Weights of a small GPT-style language model, trained from scratch on English Wikipedia.
Training: a variant of Adam for these matrices, 517M tokens.
Each number is 500 + 25 x the weight over its row's rms, rounded and kept within 0 to 999. Layers, rows and columns count from 0. Numbers have three digits each. The size before them is the row's rms in percent of the matrix's.

# layer 3 MLP gate, 1024x576, rms 0.0269, rows 926-948, columns 0-95
094:516525525519499500530532518475506493500551551528546493509524463545520528458497439458507483494458500494516495491523534494545492446528493469491509529487484502483524490551459530464498499492505547452536500505526496522472482529476515502511511520521475488500503495491498475521464494535537474506
103:457470496485513484497558463517509485504547499547520508502481495531471484498509486478474532483461501521522464497492461489503468538493484508450475504485483494557473505493512448511493509545510487509526480536503476514499503509488515529473482492559488524509475458504490545516498528488455484503
109:479546510470476470472540508498471448510539522487510501511504503494483493490519504522485458536522482532461507475484524468464519481549511459502454486499515507498519442512510550477494458483458557515493523489518497546478482535451570513459475535526466505510468478520464498512538460465480486531
098:481503469488505520472461574474481530501479488536536527515581528473410489455498517472517515484509495457499495539538526457507500489528489498494485494504477518483476545530439531526502505479531528485486514472500500487475506485522569477520519506544491471495463525518519505511519480468529557491
099:487442483479453516535485520492505503527552496474538503491500555506493514506501525468534497511495456492505557477467519533423508505522492505489523502474512457503486540476467476482508518487493483529480492473471512506515526507499468494469493503510462496534494483450523465529513492480512541489
099:473474467474532506522510506517495515507514540517446501490491511490517499487506469527457465456516459526447513503492498521452492525528520502516493453523494529511466507497498455468528499498477465508459506503539493508470501536493489521500479512499455488483480465449487501539480450470482521491
103:486556543520549497537490519484513501500518470524539478497510501469457468465494494507492496533499500519508516518469515535509535501494516493516452468514483526469515524475503475496498522412513519476487488472514523462508495530495533529501510545518486459519475504494513472494525504504512479526
106:532469506452463508530486508495519468466515505487503483480493500485512504530483467515472501515468510504501506482489491514504475451487480500522531493537545528521517482469497476473520483480518471506521487496494487506498465527548475489497500499463522515523516481530472498485534503522492503471
093:482467474526506484504519513493483466499506546471520475496515474466527507471511529486488523517513472491503533460495522517480507509500486461526516457510498493505538493450483507490513510501488502534534508565498490509481507528472469463459461488474478530499524473485507502523476511498500462485
112:498495544490529494481508530480487509471503486485526529464543481515519574454521485509461475529482497520497494500523470498537523535526537471482452490471512471476562483531508499452476479468540512476527522496499497520473522487472513519482478505553462526509469474500501508494466509525522491517
107:539494481477481541490475482483539481520487487473507505487472533513492491494467525468515454489499472511493462503507476492513505467512519501502514466507481520520497529506522501549472493514510518462468497504474493484478520494496506520468540504488505505540543512487520526504511514538482524499
087:501474500534514524520480481480464474511530501489498508512547496485496438479507546471468511509513460507432510529472533576491456462469506479496496455545488512478454556473472511482457503473538489479505568510520544481516511510498492501493491463490486482501471487488471488488491533504515487541
093:525448528516512526507493538472488530496489520468514548495513517493479526480519512425490455442482517496507513505534515522468529507514502471520541463459501482516483499510503521500487478475509497494506493489492487476531487526476502568496508489496496543492449470468494475513531513509486543505
103:467523541499455508493527522508509521493471492479481523484456523459490500502450514518503507517489516516505540497511516518517482538500518483480524450501485511501496491525475528505482447500534497487537473423477525516476486538501528507521479483492488462491497461492467517517502562475479487511
097:529547509505476521452528525495521485457488497456517526484453508532496492488480493497540507463545486492501530486468485514536490493527490476482519511439484498508500514501503498485502509504514530536439557512492473487472471523519505532457496468525475459511496471453500505518492487481519490527
109:497505526500484470514517506475483566510485479476530511517531481510487478493490476449517461530523482513482515512523519504497515531519534513517527515528510533514541536527514478482501523524515476516470520500485504492451488502487470483540497481524525535475466551530495521502530447516569476468
105:516499514501517496518491510504492520474485513486476525443524497468469495513485480497474464529487493522488534498511481479473520476509546517497503476516479506492501506492492475539445503501541487513536485488496462485472515520521529523495511501495524506492498507521507525504503525528528507499
099:484471456544516508496483469521497493537511505493507486497487494510454471526489503449493478461506502516463507480523496532453512529534508489457485500492483512496484534480481519489480493505499494482483526522507497513449489499515476552464485481530491506537475526451479535536443494486498518489
107:516457498485488465481524493459499537521540509531510498521545473484467475472502495532424470546470521501529522506491459505494506491502501463508440528493484513495482502479457486491521494495479538498515533506517540481506526479503530461511490524506448497558492521531480539486536509469485540518
094:490476452553517488491535538478517484516458533493527499506491505492499486483523525482494559525499444533467497502462502527480487487495501554489491497518474528514506508535498504484553508528441528536484476513514480467479487521462492503476493530513497544497502468497501498516494458508511543509
099:487507478551459496514523490512481473514491519519514489504506480545488511492499491459523544488557529540514540529492532514510483490520559472497466485483480503469532505470517524498495522489517534511512479492474502536507490520490483503486475493506478499513472510483503505548516530526464479506
100:510490472462479439542488521507509444587437534527506504479509541477507494537508555509485519498494471522518492494488438486472522527466542507462511475505481454511467516478505502462500487488532508468517493504504508534485512496487464501529513525536471506464513468475510476532502534491448515530
108:477491518501526486513490459524492466496513500474539457517443474513504477504531499463513492525488485479484514467493554531505487489506476475490500527485510473450485458486566532494506485470499525539541512511493542519527504507441481543486519484476483532515550493503435484514511509511487484481
# layer 3 MLP up, 1024x576, rms 0.0291, rows 926-948, columns 0-95
105:543511514475472505513547465488482502460487515545544476521514473491551525479476492513529499475514547490544519498483488453490495457501515493473504544499536493496524457530500479475528514462508533487572501532479508509493465512472466526510501522515456533465511500492454462483506502551538482531
089:534472491500543479504516488458494525508476494508519513461502450531468488484458484560525520529513493428515520520482519473494518500522507520455453509499485472469502532482514475503512442484461452495527482478472509478483490480505494498566509493492474517480469489511562531481500470480521494524
108:503480501488491517514485497499527520524446500497481529480475516533465493480503500460492518534490536470531523498519500519514508518481485484498473519463498488472484515519450491512558537512484460461504477548504490510491496469510489470509505501514513538478535474533565485480457491518523510486
099:488497534462478476518445529506531498489476467492546484542549528486452515503507509470498440508533508475526531518508513486545511480489518482492487498537509501505501552485467498539542492496507535523489531528486452498492498458540533475541468486533505523516455472491515483520547490457524519470
091:477484496475486483507519480464449492475524508482521487433526510481513534513467504477502487482476509497533547508490506491525449519464496514524505493474514494509524521490481506521503490483492469512486477538471530517500491470477427477502507535515538511497530484454465454517512498484501455488
100:486491499508479523523509504481465472443497500486528494524489509503502482491507500477502490496502492526471520473502504511496532500480506518507520487478529520468599523500532546526465503473532514518502529522499505486514526465489537438520560451455532478468486524523477512473492500496485470490
105:487495537517496493476481514511500493521513515540525479530538541502514520509482470472528483518522490507456506478477495487473466504472531532531499529481498475474493529488473473532454515493460507525483545529496492523477518514533521506521501529503456483515461502504496492556516494444550512481
090:465498514479497484516498483522499487505471521498464527492518496473515528495478501475496483510441514522511501542490518542508508541529503490501462523520516511534488460514498472504486519465484492503481530554473466464468496468498517499475473505493464501526493505490493442465522534476473497461
101:491513528492469511507473525489500518521515502499489518531512531540480483515505512490533468467539520525469494507530483538508483494501498489486441538514483531457497598553508499512475508531504492485470527433555517469543479487467506560527519526519503519483457510472519518531464467467537511497
108:444512517476531481525510490494504494554526509524535507477511504500514515476511503513486552460556504460502471566531491517522530486504510539477518529470499509485460491526476470500470502502485486480523459537481494468488500453506477485502505464508532502550514580469514490463514504521527508473
092:526484462486467473473514530494495503467481501560526467486516454496525529506549497518487498502532468502493503482467504447514531509512507519460511515479502493501515459491513469517473480507489492555512505487493481546513490529520520476484515485523503523473506472483501506498506497567493478489
086:522492479489451515547402464529462469505490482527523522514533477464509482541524523511443519464495508517481510494480457491493448509478484497506511480517510525489504476450507501492518488429505486488546499521504493491489505518521436478499498502485526519497488509506495472443516545543494494510
097:498498495493557486505513522517476484505496511516514479508491504521491477458489454525514535519512459522470500519507491491474478499548497517473473537478516488468494530486480478472507535533471480494499539517497485539464518507504502481525489493500438501534484533490519499502478449498543482483
090:460449474510563496438549538534499493552493486497497534537494540499466496547483506509505522478489462542498490480570479528498530507463523502496491475498481497488472501435505528470512473482439512504515508488508490462497496491513442544464473504489542525517514525494509560493474492499530490533
102:553540476465496509485481506511533523478514474468491447471487486546487538516507517497541496506486513474500521505485514487489460446524552515520470514498491499496514488531484475481492463510492523502494500491489511536487512482488497501486518542523521545511553546481520518546491497528545493487
116:490516495482451497535503506494509528461508502508494511523488503500502529489499514451529527502506488490503517490492495512487504509522530514490507505486487568542504521551523472506504514524476509497466495518489540541499493494494494501498502475457536526452526483541489486503520454506491490473
097:521488500508520529521533516532518518523528523504446524487530507479495499502509485521476502459482455494494460467511482503464510526482503506499498518545470467496461505507464455478443479557491490477521477443512491483488529485512475484527459479478514514503497525496558492502484518522474512491
097:515527483497484528533494528492516493483476488468511513434456493422493498520532483515499482480537493529531443474464518561527527478508537489500529468520500525501500526533494475517487514510447463525456499532454480515495475462500514501459507497493495530543502527514505454496444520509499471516
101:482528467512507492483514534490508547474458530547468476483483512506520541492487495511544525516504527510546509526520531503523540459526479500488541462467501536521513511496451482486474485505522489490526484511473528506447507458515463498545500503532463487522462475515514514473471471483500491479
097:538496496512494539501472503498519498461462462468486458497457456468526574483497516504533513508488472525533478506459488500484535489526526522491534506499503470486497503489489492506512502512541528524483498520500448511461524501524493483490489515477498505507507447513504466457499535526515472478
097:482486489511504439518546541509513484468504513512465502476504528504500469491462495465529512464501554522473496517460468484488467522509492491486520487500496522472487512493523472500516511461543529494463465507505495499480480488497479515492473496504570462499511465474499493570501505483470504536
086:501496477485524519518473512480453489529498465529507502453480521462457503499493502508453479539485525511492489464470545493498532506504474549501517522478518535463473505512524474498507506570507508519501505461496499519507464491440497442538472469530515454439517491534534516526474500479538495494
096:505492478493460519504542512526498501541515559482484492463467483485467504489503474469434506520532540522486500519491459459487501463458530455506480501492488500524499494533481541443522504513474495509488491475535499555478452485472507501483511515519456501510466500508511525499558485479497518517
# layer 3 MLP down (transposed), 1024x576, rms 0.0224, rows 926-947, columns 0-95
103:561496503465508487484508460515507488462455475489506518510498520458487487516466503485514512548515483487517502511488468480460500494476533545514480521530513499489458491501495488493541480552545514492530526502473520496508514477466527520520492486516534454474530515503487497518507489489475519467
096:486523527470459504490501516553490477488498526492492517523481524490514505542537514484537492481507490536508519469528504510520462486519542498514541486495484534529459478498495530517510530498507525546485509526510467552526499531459510493452496490498530454514480515493418529519480510519513520499
103:495482533516477503492455500540502477499462519490510492477461550506508483510508508488536491472505539500523502484518540466523487495522462474501520499495477506470490486494497530582483505496529429517522464538496524515486504524488528485489477555509537521492464502563507481515460495505471501488
097:555514541523482493540450491484516487520514482475503507523505571495528475499508494483503476532503480506483530484494500514486540501480511449482468522540581521481556516476497507487473517503438504544510455541498459502478468481503486493564501498493502513503475451486492469506502477520503492491
094:519493497512501483473473520493520461500455506516456526498496468494529479484534511529470525511525515505533444502523480472528525482519516530510481499485470523533473436514510528500487508506505532480523513523527496469499490503544496529489488502512491498479496479500492508481466518545545530533
104:500464477478536518525530487508497511489536477486485508487482504510507477490525495515481489510525499518467484470464497536470476496530475491514508462501490531506494494502459523519546501486518504514482478501529542505481520504504510470524510460441495487485488494451494522509514482471446505482
103:502559503495479521516517509472526545511458489509513485511503505502491499500470502528502513517495512457518468496490467458460495525494494518487452520496470472470476510506465485511461515508503454538490530514457471534466501464501518493466491513508430471531493519475526505524460451483498491483
096:557482516537510528487478519464490504494541507501543480505489489532493497488508496521538503476529481508495512462500502452514506464470514500492537483467496496450504555477498514476527484510529510508531457429529507543533496513494491490529524496484516513474523497524498532517480474531571516529
100:486489516504507484478517535473500465496492520503471490492512497489521516440513548490534510535527488445525507528496497508465522533481489487497504515532482512525501503483479494492489488549490501522493539532539509509537514519507507505450486505458473501471507475504491523521471468471519507457
112:517496474469471486492495523511474448534459493532476498539514468498522483509469502458550515539540483504522551521497497529527458498478492488486509489515507489504514494519501485460490513510491507525500502512554530471482509542500503481483496572482510491546516484520465497528549524498495528481
099:492482542521526504529462453505508483553495490481474513525547508541494471490445490516526516497488517504493514525517510509526505489496487472557557498515502511470457493476490501476503492470496459505438523538528454452482492465485478509494486482472517474519528488475519502503499487446484521496
091:457508500475473470551468486570503522460512534535507514509461503502529541541467430500492510493480527524537529468518457421514530528478496552538501547473535514515516464539513504480535501517444497516508456520498485509494493513489480490516481539541500518486527504496504531462493467503515495471
094:500498522513531504524482490518473541511455480491526535512484497480502508438507471439503496433509519534508498460514480533466505532525517493487468449456457479496509543475516499490474458498496450491482534544536450500490451504508527526510497492523485503476484493466511457481489450522507492505
097:505546521487481485528484532465483468468517532463503485520472476489526518496523500513506484503541491485534489503495497485482523491536465511549532523485540522492526533505497485525518506502557521467477534513471503504526450492486535470502505487468494494476480500509478472495513526510478484540
100:472453472507494463519478487472518521510502498522492499514492504531522531501550527498502516521501476507534481526527528514535482463498515491515447525513503525506508462519484472522525466514458525472558502467457523486507483479491493484499493541505492463480542513519503513522551494530530463490
106:535532504485509514468515472528551513504501493540519501508453480482501472474497495546534484467510468516474505506519446458504521512493502526501543503478502475495455481531460497533495494501481498478465508455520480517491475516478562466476500503462514467505495516487513458450452504504457470507
104:507517476530439471469498474493483504486514509494473527518483508485513517488530490519509507476514483519499499512506505514451555537513477435488498510462511483497473519522515498519531555478501530461502499522487481553487522497486506449506540513482502486508512512518454510507525491537481555513
101:504555503529498429505541493471550511482508525490517493491489514466519490478512521527496500544514506494516500519489501471488496496530548525503505517501509514493487506538516531528511528522514526498532527504471483505488525523498464471494543508543468511482526525526440497531516519523475481518
107:521492521511500534476522540463467488512482523449495478463514519464536490495458492501479462444470484524489469506480469490504476503470454513528508501509541506460501495456511527521561481502488503495475533501536457482520478494534529509479526474483499490508490457475496486489481514483474498544
096:499491527473508484502483489484477509511512477526475511457494492525526482474470478508492482467515565472540512479530537495533531532505503446555506483490512465456526501473521514533467546454530441457523488450472521507512521496524531487539493490480490469459531545492494503481511531500513481460
099:500481544477531538468501519477515548518528491477493511489519483448517509500483467541487461484443488525524469475501456493501469487461463510520516504528529497524452503540488472511480488519506481520509489485518466462503515514500455523486528505482508470511476472507478492479433472455476546498
093:487499514500508472525507487498530513482492549483480489529506472514547506513495482490553555490514456518474520540498447466530468502488510479499521533527503496532559498498487519509503509449525484486516504529483504496498562506518474519484540535483482541524505511462468479481512504526466506521